config = dict(
    n_layer=15,
    head_dim=32,
    vocab_size=8192,
    activation='gelu',
    norm_place='post',
    norm_eps=1e-06,
    positions='learned',
    parallel_block=False,
    init_std_o=0.0,
    lr_head=0.00661,
    decay_fraction=0.597,
    final_lr_fraction=0.05,
    doc_mask=True,
)
Each number is 500 + 50 x the weight over its row's rms, rounded and kept within 0 to 999. Layers, rows and columns count from 0. Numbers have three digits each. The size before them is the row's rms in percent of the matrix's.

# layer 5 MLP down (transposed), 1280x320, rms 0.0518, rows 583-788, columns 192-223
099:452521441480453465483565509513542561480474525446544531451503621418466512471538511510487517533535
101:555544503521553453485510434453502489482549473423467408522484505540504501564454465582538460474484
102:514520469525546458532512478458475555563556545394456515435485522549560556413520498576479442591558
106:503488510506578483453513489516485540507473507512509463534444585553511451471496500539509490513481
099:491445564532601512450475549540556540532404610496473534546616584513553497525411494515547479609500
098:557395596488524472517406521535504488431635485588523454457463583494542447415526461521579451562496
104:446476479433504471516532560504621420492417495514407473473525519485557560527514525545522567468498
101:480542561455575505565519502469520472503485451492515433459540530529513494540492537518483507408457
099:493584524488483479381490523456452470483456468453485533463502554447501584517472449457590549420429
100:463472542525461428508517517600479522486482445527504534598435486536540466547519585531535523546513
100:561434538509442537430499506496525477596499418534588551573485446450520497463604463470376531465459
098:534464475475552424460470423492502452440556478435484532593478541474380477633460507510516551526483
101:528468524498538547573497596611490498531576492467535493553460402513457508543512444404459469548572
096:533490450507509453474494508505490543480486536565469475483488432480487536537412550534537538517504
093:472457536466554453519501548505532530533511425482559531547477517435494500467538560563487543521571
103:535505470516458550475563579445473509531556498565526476542439475522450489449531458507554430495518
102:489428451570566462521467433597427483532391490477588467443567501566452478482488494530437530439552
103:426468530469534518555446549439461546366436466501470477484576545447475450526523496481487587480498
103:604536516512497575483444615533451456458514491461519427588430515471487594467505460520455480503495
106:430516548453488552621517559698472489443439545499494531452492469508475447475511486439486533440576
115:485450462519465535488587503541536453563518542536553475532489532460420483546516436496518382564532
102:555474486486555465532516570543605560540525499528448414446421515533528498535537509529559429416507
097:553584487563616615470528595552443607516572458540453566443492503515516472497593510460481473472511
096:497506384408492456446398496549588471556471386515476534598414438498539557508519572557508488511507
095:534525458499530562591505469496551520566516573425550468475530530423464462514478480462518427582482
093:484428487488495496414468558514484519465494427459625409465522455455431416427493456442572330405485
104:481536539520533455536483532492488524479481496515488435535524507471596420408578600498462495520585
094:551502533504466561504435469474529525493398458513505418528424460537477463493471609596484519562496
097:579478364376542545511498481504499532537502597510535599493502548514553486483531496478506548419566
099:479551519363535483526504590522502499379462459482578398385553591444459544452539563496478524513429
101:572570476563491457403463460443447428453494460474489521514493552466484397484499568576465596503456
092:518526538507539558413505465381485546444387466446449529409435567572557563507524400454549622549554
095:488504442435512536455489435504472484457494368489487440329588554605442491483538526527461413527499
093:513447438451529406581530515496472526602512417432484494381487529427461474550508490493538544508512
100:489469471553443423533446488468474490379605510400389466509594522555575514481450439533485506582461
099:431484530455483590392472511481503446544506446495475494470491536510529486569512548454459424480548
104:554595449441478448491477541525573537526526505536532530553445519380460488475414446518504496595510
100:514523556488536426530517486477474594428483496435486442512492536433521541496553429419417500577524
103:526530497484573404432437471412517462530486557572524457508535514498477432480429490480573530534520
104:512490505518513435429448542516441530416505530517517559430529475550502501490509499567468564511540
115:489472502567454511515503509523529401461485541548431590512463497431467471439485527465398511459450
095:511418567470574441566515541613509491455517435480441560548536537387500437532450466577571461482450
098:522505513508529375498482487482526546567566558588575455411528506357634450478442504440493502574557
101:514508496478509429432576531470427513483458600445530618490538533446534500512529473480530541489474
104:381537517418602534465486486501520535596449618428542476470554418500514510546536475512538449428590
098:533534547548449612583526464538492453513534479377451569550452496510378471512579475546454503490481
094:405469470497443531473468473515498522556425449579497467478520592542509562510509447511555540587464
104:430497497428539457573439456584532558589567529462465468554525466509457547480516531475473432422591
103:444448491480500414500516577470456620464506498503546495531428520526468562516445546459555396503497
092:541544478487462520491515491498470486465477495514584439459462451508573534528487450492468426542569
104:615415529531521551550455514501532549482530424526442499638480534437518529440435508497521567521459
103:606550519563430501598627504516431503494467521544435499490512468457428547428507485499576520501468
099:456482511467576464509410524472508453479586509492580457506454556432512534445505494505579484537437
102:473509456456450510439530502585522555440465501417534489366481499408499512493511492592559443522524
110:477566601594531527570498505514594496465506461485409587474490507518476502429557483516467519492467
093:512556543529517516411463496558494419521506562466460618498447398546420575351431563531466470629477
098:475528439602548537493559468541508564520604511471435465535468461587522479553530536517488418461420
102:476539478522532487476485490467544495513452545566516531536508482388488571556383469561622482510554
099:497503482511447493532523500536466608569486531471508525608536482518483484486472605493484561533520
101:553483529465536526457567451540477439479375483465532605504475602554483439506422526533522481488528
100:587459436514452532450449500382574545544505519521506445446450521501640478435482434436512576529432
102:342436422584520474535544514522523553574558555488562478539556506503542500587550484537528487485436
106:424518546489501555560453490489463425538542462510564423463502473539635529463439501525532532570500
101:461323557554497418413525431494461437558500542456469431491438558542525457437530399532471506414524
106:515374580406515535524433501448450468550363581457512442542458535545520559484515543464495522443433
093:460554494517435509467521522405536459606599515411519461469505475455531556464603501412475525497419
094:472523410498493493451511473430600446533560409376474522490478476467567441502519534502418508550457
099:466381503494497498540525475497495530402484550479502522521450489520454500648589545489469487477458
106:588483493527465486530462500390500481524530532502436519497485431519489483528530454519513498546457
099:420457493519561415563499416502482464454436484511462514529435545452432418488494391483460445443483
106:620477546495511450483534432486459546457440429553514478507526626446463505565500520430519402485456
109:447454502539506534516519530473485531549467470545475548561399482403524465416484543509400552552537
106:497362469549500482371503649464465472452510451467489578455515399582445529470458436548383488470517
095:554454416492496513479548488410459476492462434555507532455474385524542582395463497541473492469541
101:537528508413526508487462454462489393461538541419571503490590651408459527578516480565549525436560
113:475535490424443438484518568535515515492561488490515444426595568479444410511494479508578420540584
097:520469534505476524489560550541542415416588528528433598538494522527531455511447489568489552498445
097:560442464470442526486510533456493494471515411521571470503581474448543469551451461456404497469477
109:522487483554459501530483530568427547571493515452606512479382551498465408458535452438542498486540
098:532456409465485481443413445493607544474498458428453422478502529522642407427484498453571556533457
102:523457521529508434491384401505409562470487450531512518528452455545408423548475472517504522540528
101:551505440526543484543511537545522477503561543434554444658486522472620509451452533412577647512458
102:486425500450489524425598563564470495563473531547499519589578508558434488548552557568450444434513
104:538454573425452556520556455478594532496434532499413545597521521554454461544532405550462499443452
099:497522481487467530544487473474527510502496504523500459573517543467521538563523480455482482535483
101:489493467493532467507453511518510481422336544466589455617482537351588514479593567529397508525495
098:570572504608527466520495444511482441495461518500589561425510498402490527525528538531521469521533
090:463558391509459548483457482535476523545492524523532502521460519441473600562535547427563520516494
099:448529525517535388559444512516482445454464460524514513442493505485440611524473519494515441598501
090:501549567565515422542488483490491465490548509469576446534437582452533499575555436373480420490544
104:534515475561556540523503489579525551503453467565499546500472571436505485473463472493495527558551
102:500522427517491509493540545503534368467559535445488547434505511443576527446498455511439515458401
108:462418468523475469490509463451445417518444523497443548538493529547513546479514522484545543502423
098:499443543544486493530525516500496557557485438541487505449515498532505438460467478459463618516562
098:475561495498480591589537460541572463463446458524522376557469398586477522471469512567477536516560
099:345417452443454534500545446551442454586388521538511508572421556500451461534488568435466552501605
103:500386517534548567484543478580424492509481539576523484507449523542505513545480526348446485514510
107:518629545483558422483505497418489578428426514485536455369485448467554420530590481549495521580510
097:480569540502519461503463524533492382556526478470504587479469479469516522520483489496501534571507
096:512532545511539486511478447454477475376596441426466482443553487534499552551549590435422569496483
097:538514548458643516426512528532472485569407517498500532384525588505519465459540489542455567498514
095:547569534491546397521471426499549597503542558498512467576501551496481482498571550423441529568490
101:512568523475486471508586474483499500453475497485466508575530593466446578401546460497547470517497
092:503514500577431535368441495489509556605571556530418460554508530509453611612513580543503453511470
106:597479424525550428514493498517476448453555565541565524508480497480442522495520446482431589452544
093:410594500506465468589475579435449530533533448500485512504543398534515436545503550479622478529598
098:489523433418492521481436523481512533511480606460516457544425558538631700547502421456487568483410
094:503563550477456523484558390533510468475552457567465446560433485538495482473554502498412478508500
102:461454451545411481562455531467419472485424578510497472531439502424512537497556474509506578523500
093:501494490529529560529474512484608572493527431409509476503560504516529509418583395442528476505562
099:489521510496512539586403385548447417504489528501552552543509533450563485514505478471589435516521
105:421487510441495454516438487508539488514578576548495447515531382572515546564457416482519454620474
096:608523505448555445434516507427503422464533552428434525591473497541534534552483475529448474630516
092:571431420519466465439480430458552476594446528462442509493429551569574438443544466466479527554504
096:444474465492521535431533509473544458502470472492464462562438419440624410463473556578458471491480
116:545523562520468531430479501506574486521572514401488530495527502428543626493528499480574520495412
097:483581541530460550636575470421590546425498536409519540513512501483464485498524433432508423516518
102:404536605537523580525516609477540477505483526498527489555614522502430539473457497508513505522549
105:403502538506478487597536518455522560588493508397481567542493391466526566446524391450538490436577
101:557404479545522491454392483496602439538568487491474513407465552413344534484547467500494494566514
110:520414394551457610495493452499437578449511513463477484542529529439418496532531459507519505530541
098:515412524475525425501459543510515410518498479559508518453512424463410444456497619464531415540523
097:567428499518534504474537471504539500463531553455421523419447464458496481456504535544449454526547
103:605566472464463485507498435538512548528580502523605531449502588542392515461537452476463469485549
097:569552444501420452443505533437424518475508449570501477569462569503512494410491493489524412591530
097:554454588457551596597442479534516487413402410474503520440530500498536588451572588436570458561507
104:526469422472551491548464509505496426447416484423428531500580437536562513551497532500487484552518
096:490505501496555509501441403572551465513526507498436404511630481563518523532488568486513488489466
098:542464436456542430484476522458554607533511473490475474485512587555526541420538563516484415529541
097:530604458522459527523548440493494543540473516499403460525503539453418509486500536480471507487442
099:445412548559559481377513537556439503480489452478489471630482521550534540519489536558482556418508
098:423513447546501461595532511515527477463531528399456429507542488457501501491482462445471563579476
101:628453507404502499525482450528446480526506485430556502535456510542476572527498463590474484442600
105:519534417596543490442526452504505549430505550490608494496429571429559567457574463527588445447569
104:533502511472472437532494458591562506470434513526521494556437481471495537410555513438556522479410
104:523456498486479490504472495535405543523499454518475506548671502495568550484476424504581436516517
108:524527443451466499518554583541545536531493450583513531536466501448561499535481530531404498509528
106:498510447456508484545590483518428479530399503478432469461593612565484557543473467488521519454481
098:514486581379441532419446432562553411559474503473498511490471513527498525441639471545572480576575
106:508505529550543499507591418473514440489475505482444394500497494483667497596511454572444540447517
099:489513502439513422450408541513482475491371499442519538418471600527577502524558496566510482454465
094:606494480519496482457566546519447536477487530463443506469489455538452479391513568447513561485515
105:448453528587497475443521508475585483542530512467497503367562490485565510477573407453503505524505
100:541532572490457492518520537546499565550429578597562467397453527516487510526483511459507479527518
105:529529521391572513478496487502508450496558418487451440462522439518433509497530438563462424553549
106:467507454610465505551516506612553564559461492526472468605507520508497504487458514533493380460501
094:481560481506459548497503556544591538504567458497611471487406555519622462524504527511524487402521
100:483570471535589417484465453493449495484468448426415486469390572476418495550399522454530526505493
108:472469534531524483556523545436593490456479529506551489512561487514466452525509450540494479553466
107:488496431477528538537489470396576470537504383464526548462506393417463481501485519541485428522575
099:415456526583459474508418483510454463537504554457543529485543488558524520464478461450523549455537
115:541438492445470540547486514422532491506452458434467546572528514447449553505514499508503605429531
092:475580402501607545549507514498477462472453465506530588568472456433476504523542520568549543511491
094:538522459449502419526437524507475600544427477498443545536529504480542446479526539557577481422466
098:427430468473551620533608423517467591416520521547450564525544578463391505526503396539560629486499
101:578552547558547470494504503511441558567473478443427448551467534433475587430460578495493490495480
106:382432604534478469512581425488524434448510526473495462554470508443483615514551531525378445439463
107:453470494503503495639537498485527577480475530479468531553507473435497515475558507476479527516503
111:516525462578585553563362496521488548486520414415455494509478470454548469519562450485483445596563
104:486491501514486540522500524429481513581530528464448446568443524543467529450516497477584474449605
100:502530461516533488508492484533488523414528525487495552559457362503586556578554480501531459434515
088:463531537456510453477496515428466511503497533558545460471495489462493460502525606337439419446530
102:515472545508508441497517440538561543533464489506498363514513516426466467460496533560514476554522
102:491555538498434501527460552554501423548461534565555522601462543508577555587486424403628460449468
099:519437469504387476478591548494527507502527515432555582495479460503446614520502529546526539453486
105:553444443506513550503515483468553468561475462503513557520433557482440438483591475567413522535555
096:562479527489446523533473512518503445610508552443473426477665426538511536516541433468481554501613
094:522563457444456475424528579519424550601482575543552510540530412413332474523507544482555505507489
099:523469401520520502461409404509622440496505539530506549514584453487504467418472486576514452461524
088:529462499540535521491481558467538479491610480420500451525552533534579539437555503541448463551596
089:439485565488531488440559567547505532456473511480592510495439561497533454512414519481602499452573
096:521523611508448462549494419436515516473488554489521486464567561470487420484578520462458521493467
096:520493477482466520381492471535521453517472429452459577533444530579545523465519574534472487451485
097:589477524523476455532489494395568547382488549577490516417501478472533522471515464371444461440550
104:507574611493497493487497435430472542536447435505553541483417527446583583550514493501572532538525
102:439508508458471481462509465498515439481516460472567516531518473596457629441571489531470508415512
100:575578518552552508495471495473507511504569450466495500488462540456426518425453518429565526521465
096:478533498518476545519497567518506446562485605461540499434502497439541535575521448509409469423437
104:543405508511525456494444546491462457540474489411410504510456454420509539555487559471577494358618
106:496501446440532523452506501533505472488483490476560496538492542524428546543460420500424565461419
098:533557509501539497390451487497422473513407498522513543480449504462517539555495515487599485437414
109:477519493553458474560509525529558613523586521508501462530593428493460569464500495587503470519466
101:486526542553537562538518527530352516508479468514520498467483598470552521489524528530526518475501
095:625500466494545485432481424486540442532544583585519455505435467484494452459478489460445430526521
099:478509498519472479490491453563506543379432554480447483587524503499582506534450408358503514533472
107:480433525493505606547513509543542599474434576498497643427477551510551480564521489506582583492524
099:508482571498489559462538522505482519481517472476532523503538516411488424536547526614470593513432
104:507545477485520515467486503495483471538525495508536530471614470603482513451436468464492487579452
101:507511540522607480426521501507424493481449451492455464463510480414506389482445457534482520476496
097:424522530547544496453517484552513499448466505527488465435512502456500376466512563547471480454501
094:456493567446477470460465574446434542515513505573485524554474493533559520546499488509511545496469
111:575538519512561569568582496630446518576481539515505585492431534525539573470485519489555542450583
097:404427490576443567474475615415471507405524477467477467450493410434543510506450556444416432485541
097:445571488508495510567426446462540559658552540487528506580560523501477461499516529452511459544468
104:513487525474538497560451545473407474492478475538503589541461514519483462578495495479521421471423
095:491410493544517546501506545482503516496460368548413445506485426459495422539438411484474573551497
099:518546472535416487443532466462552486523572491505453461490466472480532487463444459540459466460486
102:412430510429561479451444513530465544532502465483424505534497480489519587480526500526453481462544
097:486494577480538457552593534459565524454461493420433514548399473420434465492447519455462472637537
096:507471567467505518557466528489380522524431396480440544564417483580518482470467524497534521600440
098:528571488467543553420494472485491438561547444444499483494587611580451425512508499559541512531506
099:531550450507426516413449521505487467486525436497536508564479487557442469434430541477481532516542
105:497466513568478510502513504538565540495514559606501443501517477533457478573415403543536538564460
104:467465475521530419418490539574597456523550526467466527401493510510523399506575509505523489405483
100:484492507345500464432423523534526459462467533554487481526496447539531496388537540478504463523571
106:464467526444453541475448484522487490427523524439511493427529512463475532434493549461551497563563
# layer 5 MLP up, 1280x320, rms 0.0564, rows 584-788, columns 192-223
113:539509537460523488461485533546516580509556502438470485470552465505566614467495506519466507380515
103:444552484500588567593547528483451511550575423441415608494530516585492445505514418524397484492528
104:480461529523460498521458477470542490448464422581497457562521474474469615555466470421528422482499
101:526591509521499482546499424559487462527485491551497607504440468538586506488478502420529420517518
095:435478520523485497631505497441511497498484524536484473568481426476515499366553585468362503540522
113:500572576430519393576485493599470502585441518527469484515522507456613483549588498509412488454521
104:594431545466526511544564463493414561396542509574416558497514458471539449427502520517491465475458
100:475469560548520463491499405517592603489507533477573510427528507509486403449587462403472523546534
098:473470572488468429544626503567569572494469493491455490498514444490389491524541534418593582530474
110:430520496537511462475527495531466491515520547566495502598565599508467431481496473424518537515427
098:481488524535531602514404526539464566437504377576445512491521458564481455517491457532483428611534
110:492512491511439489521429499488529479459478560515557562499558554574443504554496526396472490449528
096:439480550490525518459494561478448432499506443582465455484505471533467532492489477523545501483521
094:433536542477454535417549492483611497582550529474453564541493585552453460522467520408553551610429
104:498531551446594561509476473616513571464491580515429496520577583411497505443458488466510516566484
103:508544538469483485588546529548396416499411547463463497469495586439400524457587540518522518524499
097:453395491402450522553492541483497536478500555602494412502511525512496563529537512601492541470485
102:510464467492444466492557502570498483542509527490452533484573642527421471519483611396455357444429
098:555524468425472561509452492577491416559538481597482521398524419560479465580494432403454457482418
107:412547519422565457335530519415549519504536484495521507487446582498438474452488494453548479532539
106:445571476407528473528557479432421530573552486462408478504525469550503424496511471378467565418457
098:560432483515509495460567589419567446469544434525481489543481480501616533525589507562458467533452
091:476516524448477481508462425530445556534469446460504554519539599487568481520483568545519436435503
092:488425400521520562424457461473460517439546512514508448439553467623476509443444516493545576501546
090:481483565522488489490456509420448495577438390504509554508598503507520526532527409507518491611473
112:560516532528551377489540559527584485580465465455480534620589546474506506545562499506461577447501
099:434525467523571518467552526505446509463551454526577498561556484516483577548560574390613516492491
106:500531494525546556408512510510495426462472551568489500520554474538430617558537478454536503454466
096:500536499528503545547625524558516494470554527518516557533583575556517590552527407487520506501452
105:479637451490458465519474480508515512551561500519470493462386415445440468570519429489516471504530
099:418534493439530411490503609473506521466454516499520548451471502474561476486531462426525564444539
092:517519544570552464585490453570516470530457650605535494451447495462485532486459560382577509493455
091:467505428506513492571447573402511358489454427489569438435484526536500479460521559557515484544588
099:640567480482450492529515471551482440503526464493534482425459550502486534507552493413488560554548
093:505512547587540508513466453563492537551399566527605579542516466535511459466522481566472503468536
089:527429468518565478507595497543505504521417482432416471582520499365529475518476472515470449499520
106:392553502548471481531543533463506446518447507509528489399504496483569496557603474473424458596448
106:578522505566591452420490521546579536559552553540567579635558540457565475562536363450462559487473
096:475501476484460491461505460405442505487486522493575441413475492456501454541495451513530456530445
094:494471621485544435545514469444543563533562431531511591574372504462487484455507466456541486518493
096:502480456526466555512486524465498543478451466594362578486457484591489448441468434499486481417443
104:549519438481536407448499423476461455599525583533525453581496426434491533470570469411412558539540
097:546449573562490548467462563498541542510556437567484483494586566479525487445451484437524480523425
109:497533553522605507618466545515500533473517515467448544490513421490563483552477454516342498511435
095:511451524451502460594453456495434442641574488552519471524563512544440510447390518415430541526554
092:529537478438545513539582484480509487512518552496516529497541439442521478423456483586561417449520
094:465468483432506533525544448501572447491523449537622461320528555605503539472498430522522516502520
099:491504454466572445489546495480526395488458402512493427496528541471490469512547643493499436453552
101:459467536471515428517547484483579476499447505437476529506498455518451528451527544588468464548527
112:544415518535468488596537542470603510464517464446467528573537501503582552466455422492532513489470
108:484596510511490482497466502537499536516546522458505519494521512396557413571489406495513484515469
097:475445529472459476459546478561527518414500466567428493501541600531454501548533576551534482548483
096:467520481548511605540484461524462456458505460568387479572514518505537451466501513460527468544484
102:494470469499519558415491515525487648573539469515528448557497460493493470548488468536514434547535
085:464502499458457484495539539535528533505523444670505436564451560436567473521525393496521559476505
091:489526435487479411591559426492506564449533507508461498617504507468403469465495464567458474526461
099:497535450479543495507469523522539544496485497524487506439469415555531396507489371481589489485494
101:418493561523500509543425454483431508516407505321425504419496511459491497553473423474498447499504
103:487434526506470449479520527504507509453470539548484527540504482476489426497527514530483408493483
100:429543509508536478487563456578472497458504554484581615499488548486486601466391498434483470465589
102:526377512472464526505588477519558506512523509461480540480523502552611524631584499548525367524564
111:484495440603586483521499471471541514472647503511495511454524481508528398578513459533533494424554
105:537504582521577493468516526515536543534505580540530494410524483480424448521508543556471528470464
100:552537502468474535512555499523486591582463428487462479490435550579404383536542469590453455461466
093:555507493513446481527582481557528526380502522486509584419465506480497463504601529426510402546475
096:517476464509451474538482450518456460424538556566437499550497510547534482563579520507580541491497
102:472523549496451424546484479458490446470506499459465538588465440599420587454503486546425541508484
099:472461473544523477481523516460495422567441472537424565541487507464507504469450470492507435485494
102:478491445443529538444507499484511439389562547562505544532563563502437454388497496467525436454519
101:494437492484539523524435511493485484510498511565488554532422422584526548395549561502495510491494
111:370490525480513479433450509507501475547552408490498481382565506454592479596514594548419398540537
113:498471472501428548442438530486468543438505412385416505509557454598444450516520517562502529437478
095:561461488455533512487630479464459518518509500578411510509486503497574585373495464519551559470581
092:357519546439523490482435455491398472512467405494527545432504497461500435386522548491492547471582
125:459556528374431528494515541431552485433427510543482465490531549534504438448502498487540524568491
095:511524579477508461549518429595400506520483416520472522440524545581581422426455563578552531494544
092:518509484481469503505483498483510419522512449511436485507626531609519526477475457618612437496446
106:535528517445481527465549509471514627377483474482488506437529484363604430497503533520517489485444
097:466487578500507537512478418537525405422528443509466496462486522459484602597532407606506437548509
102:573506554475450451515517506522471431524449464527519469468560492452481469558559434538527519487502
107:453519449468458583575567560544511498457430560539469487533387502512521432568523560412503534540448
109:364531430446524480557450437522527527574452502475513517604449455507557498549506427478506447560443
102:565380554498436531432570545391519588481398484572502515583500622584487458598555523497501644447474
101:500488554564457583484465490524551471511456457531486513421483552434587368478611521473584575506445
103:443439540538532486462569503453525463435505505568537570471487534521380503501495498484576638502401
108:470497481491507469551513520550507554490472485560488444505467534492559486458480568460502572508539
080:543468579455525441450610412457408497444446344412428472579539473605570456496479468485514473488470
105:474437411511528546422543524574542443522486487435524529481501427469508570443498505546660544492549
090:500525522518606480522512516507584527530366480447507550427496463523504533519519414501492522567459
100:476463539400597463554471513539429637600430546510553479423477486473471541550562437525392498500424
104:479497648418509531366448504519518517560434366478516397539593533482535515597514525534484439557505
090:554449481460531431417506441480503550340547455485452448466513539591520365460482452480581448591445
103:523495535504534592560389482583474486504494506526588571570559553492454447494557430525525488535533
100:536457569437534506455519495498519492535474448525480510443470462542420483533569434414436527506450
100:591465515538530625461488534532514492517484444447545607464445422443490465527493398587514509482544
102:445548554418527504565415546557490519530540515557505449475497400471493569458466609509485557473511
117:494467596483505464491444530415451454516473546495495530400403528546504445426532445504485481512411
087:512626469553471427512594487509549551605410492477455498404447579497393444499483504505602522488564
107:419508479536483561497435464485515428457463558446553556538488409598527467408530527441449447465440
107:455517527508535560486521570504525470563575487602440503547424459431529654518535540541542496554636
098:402551501596486488569499423511373391547491523520528487473471519476469553477445493454477564554478
106:459443576479474472519564561466577596561483493452535500480497456556509484589484455464512434592520
091:518518463457500439479528437506480471366522416320519447460490463470463446529539515457531538529548
110:442493464529448558556490458527550523524529533499498378479509475544561437449625454484413509534456
091:524485594485506527460493444528558471539469542603546447516486537426447544510465476492572487506398
105:502455440557483398440467474547456557535421526495468472457462495495406512475507405526504484558529
095:501445412493528531417483422538482509450479460560504530528465418506509489442428486473545603490490
107:505491494493512511454503466449365446464449546575495594554495462449514463448499495497469493482442
091:462473507526424501455434429487594477558457514488561441510492524544396510536473524511491452584468
106:405516438527520501527508459459454531457517504512507519486511459462428532428519589506531465367535
102:460530476441547456562470459548505552418573510511467566560548527585446570520466514467510473473496
091:512550432543513528502470502519608478420486588506511435437553486525503547639527519520528453426514
081:446439412555526391503574460477411547526514457572504518507527485565404520501605520487530464473550
093:376459553565543531530528547407424504405473555476477466491426516475506472420504560508392603442419
108:548393494533489527513568545521433474508554460567485538547601493517585521542435549481452509524486
101:450487501476571502574461572458498544476436479496561547449585579460423513559548495466479470560550
096:448469527507468391455523390574579503419521478473488483558417436527545409500532560657466521501502
110:494423536464529449630493501524490462489508551516450489519489382556535432500520512616466524481457
105:515484455476525416477568464473434511606629454475432521494547442481527483503500505473444500562417
113:392443526467475546406436500567494495522509484518456559492427450427503510494448502495459570580406
094:531472462454476499541456524522447503520553481567507497382474572457496494555466368428498511543504
101:497453547509480489485504566478554440512439489521488556615560486601518608482521486504502553476488
106:491473403425516469505493497499481472448529537489543559463521512410491491536548516517432503475483
096:588425437499468514460524417521666485535493501482446594424572457603456524593517495458607554438553
099:516538525451444568486521487530436491417482483567490413505550472480507495525548489528535540530495
105:530523579438398471472478421538490430484439508556441509500476419551457504484534485446499664495577
082:555541441465492584517548490459552482509509508527429456494479396490477523424584477582436481500447
097:510460521469594412484570523431455474514485493543464540553476494479497485417533481506559429547543
086:531547510473448517563581463497581510520527573504425516551573506460499488414497467526420425471536
101:660482566491473447564486489463520533534477487537496507662487498498501392431553452464502545505513
104:475489516459464576571512526583487581405494451499453549572545461644495473592511442480458498553471
113:531415470433578461536535477543534597504524455459562513466548537448425443474562538502471510483423
110:475565503627516496516603449482530610472462510518566406454430596469418405456543576486521574445535
108:582578505501586532454478466586480522575517513513469465466565550536491409486472528509538510400494
085:594452510491515451457538547432559495570395447452422454493515592462434424482504550444505500537511
113:487513515490456413476477607543614612529367443461572455477506482501638515522515424493443497523502
107:443535542553417436439608462438495513584508557478460524439506424521491458531477519535456496486456
093:509479460532537399521501543566486533461391562515472538491524506499419425530406549479584573521486
109:433432518533511422474436528466438500512481492557507469406448488481469477480453537409528492524469
104:580456412517546503475466529423463528504519459550596432480533426409459473418464529570519533513516
099:459497515520489536543442526530609487497455462519466508490587440518560555535561556529446445526459
108:537546416600544524567477466499544472590542490517501462494402424453504486491575481514499456452576
104:474437462529471493441434498420554534491403598531485468456494527553482450568490490587585454534417
103:475440415450526588526424503513601510479577542502449505505420470438546504358540441497539549485521
104:528516513480502548544476499554476479617528616403404513566530449550485511465513508419486470557377
089:469508397498541508395477563476490458607529512546442502502489504510491342440486585474497588512440
102:385431532479435433537549497554485564527401406550484498515514581487478546559539476607540446506536
123:457459545500570495534419479450392407459576580501435515460452406522542426493456474585513514519453
092:507529511499503537472479549454585430545396491483509586476471484525484472520461442492421487447531
104:475514525545512504462603535561503601486517501576461476515522447470422530599497478535559447542541
127:510419469450549507499557445454517500463520497560486469566464562435454605483457528476478520517444
086:477426522523513422384471487510472648556548616435488465451457588522469495476555475509480495582440
093:473492466437518487411482510426493503557461408426488537496557517489458420475550569542520442526565
096:500507550374469522509441524483569505488496524497479496518549483562470578463503422461491497497432
102:522506533501473471448484536513550461516510473570487468532537480505481488525571490509499471470552
110:487497476491600412508479473549505514490470557489425542365517559470517422463556548518482454424526
112:553630564391502527590475485505445464486488457567439511476485468406586480522518538515453467512495
139:556513441471545595587506532557448557518473535500437501615510518430470538539506538529407547618469
106:473482527418501517621548524483439459485463468579414497488504547501507448536537442540619560569583
100:452540494496494490534391426512497596485521626496463468613470497408470477523484498543442475466417
080:483544538486502514470527551447581535445495479448450504443575536523462600506488470483572477522511
104:480568556454541501508480397426489462512497503588521515428462501618453505467414480524451525444499
104:488571479486494441471458403530482408512535530571505429526529541475523596464530446485456602527445
103:471561392500545467413474487424493490469543535478532531529440532494453486581572568493410522484504
098:513488486551482504559468536422526481500481515414481487497463475449503388543637410435502443471460
103:423521525477454526545551489482436462525470403582453508558533529482490548430523601484446542467491
090:573477519546440525442473620499548487584482562543477460513526494536516511543473479439559482569521
105:379455537485500441437479445467410458536461532458471526517568539529453440526498481524405544584490
088:461439487505519493617450560493531464472374531560491506501476524526481464525522517529559540444480
109:515496490504527452528557485577430468470433531489474567552532546457471472491519462561492478555499
096:428513512561496531537512489532454562426501470516462471535488492346570441583545404469440480509488
093:508461552443437594396501541527445554491515492547487525496599497476509418544600542573488510510555
094:453540634531540525449549514428491515451502493457436480484501474413403492556506523523408623562517
098:508573546517569485480441691541587497484457410452457481481476496609550426563549475429454570512547
105:496499484451538420474520510459552495509503465495427404491392369474415464544542485412421556452428
105:428505537512460514550517455470439564424545548533532525582536384382550547450498436512447506538557
096:443522528445536515474574519467454457584462489468529469534439460530443549443486523582412565525502
109:490484585497459535497447486552503490485518514547543523517569474476525452547466456538488509536395
105:491535482478518472565489418531529462462504428543557512563501495513511457435492524382512552512450
091:467499569547448484430572536453518509582482458564476571569541523553507447492407490544577549497494
099:462556497577511542416446501514484488427559546460514483384546529485479467532513462538430597506530
105:420426460439504497601485448556473409407407557535523559678498559654530388476516387512526465484451
094:484481589523501546413508464470468536358581473479419611587556479511549536543323501534530449484504
093:432620525516548433517458555500502477522439456509536577467590515402473569471538569482487563510543
106:446450557494450425363485571430492497420519504418439521465490469416505454526527494532459486421514
100:551519419643494578459488549569514530469518529448503529511525468585458546539538487445491500478444
108:485441574524502536457509503473472449521466447616410477518567507505484527436506324603450479453481
101:482435414522457508462513500470413488479498400638415516439473479539418552576507428413544420552481
102:447461499554472544515502541508498414493592592543526448543528422532464372513560491507578498497459
092:386394545517434547578572463440598452462546562502468485367523617500432489493563413535597499474470
110:505549531429514484560490554536546452508418493524575462471491515435529474389527459399590530477507
085:453423516616573434467502558408475507479475514463487552444474499571511413540522508539487540532499
086:442437535493488511566507556550578449602441503534430520437557461454481545596443480565581483594487
111:499444538478505597437487533581433430455521511430471456486570559498464440487530480508415556487510
102:519488541480549407526431451585488597502530515432495554531526586444386502511469444546470535523450
093:447506481518496477551494471473539547428464465522472495531382502478468578546417555550478509517469
103:562474561503546472498578550496495521396462520464461539489618499539514560427497443638499483474517
096:477493521526541436561531475503520406503490533568446554460495515501384438561455481509537547493485
102:465454461473483470530483501518498484482507498494385545578477469511463475455539554505656423491528
092:462501424517531528466540515481534582526538545608428507436487551580561447529473542469502554475463
103:472497568527553451472493493496489611488489562494462489514504502454535472588461559508603507525490
104:502414507460574431502571513471405483545515419644431527572523490456439545460484464443546541474561
099:530584526460508496431496477522543524447581532482473542573448513485503369607524420538469533507518
093:558489514583500539460512505506525486527510477604557534546480585467502567583530504531464557491466
106:481476617517506501455533629438471487526482473400451499463506519461501562460503506551542550471494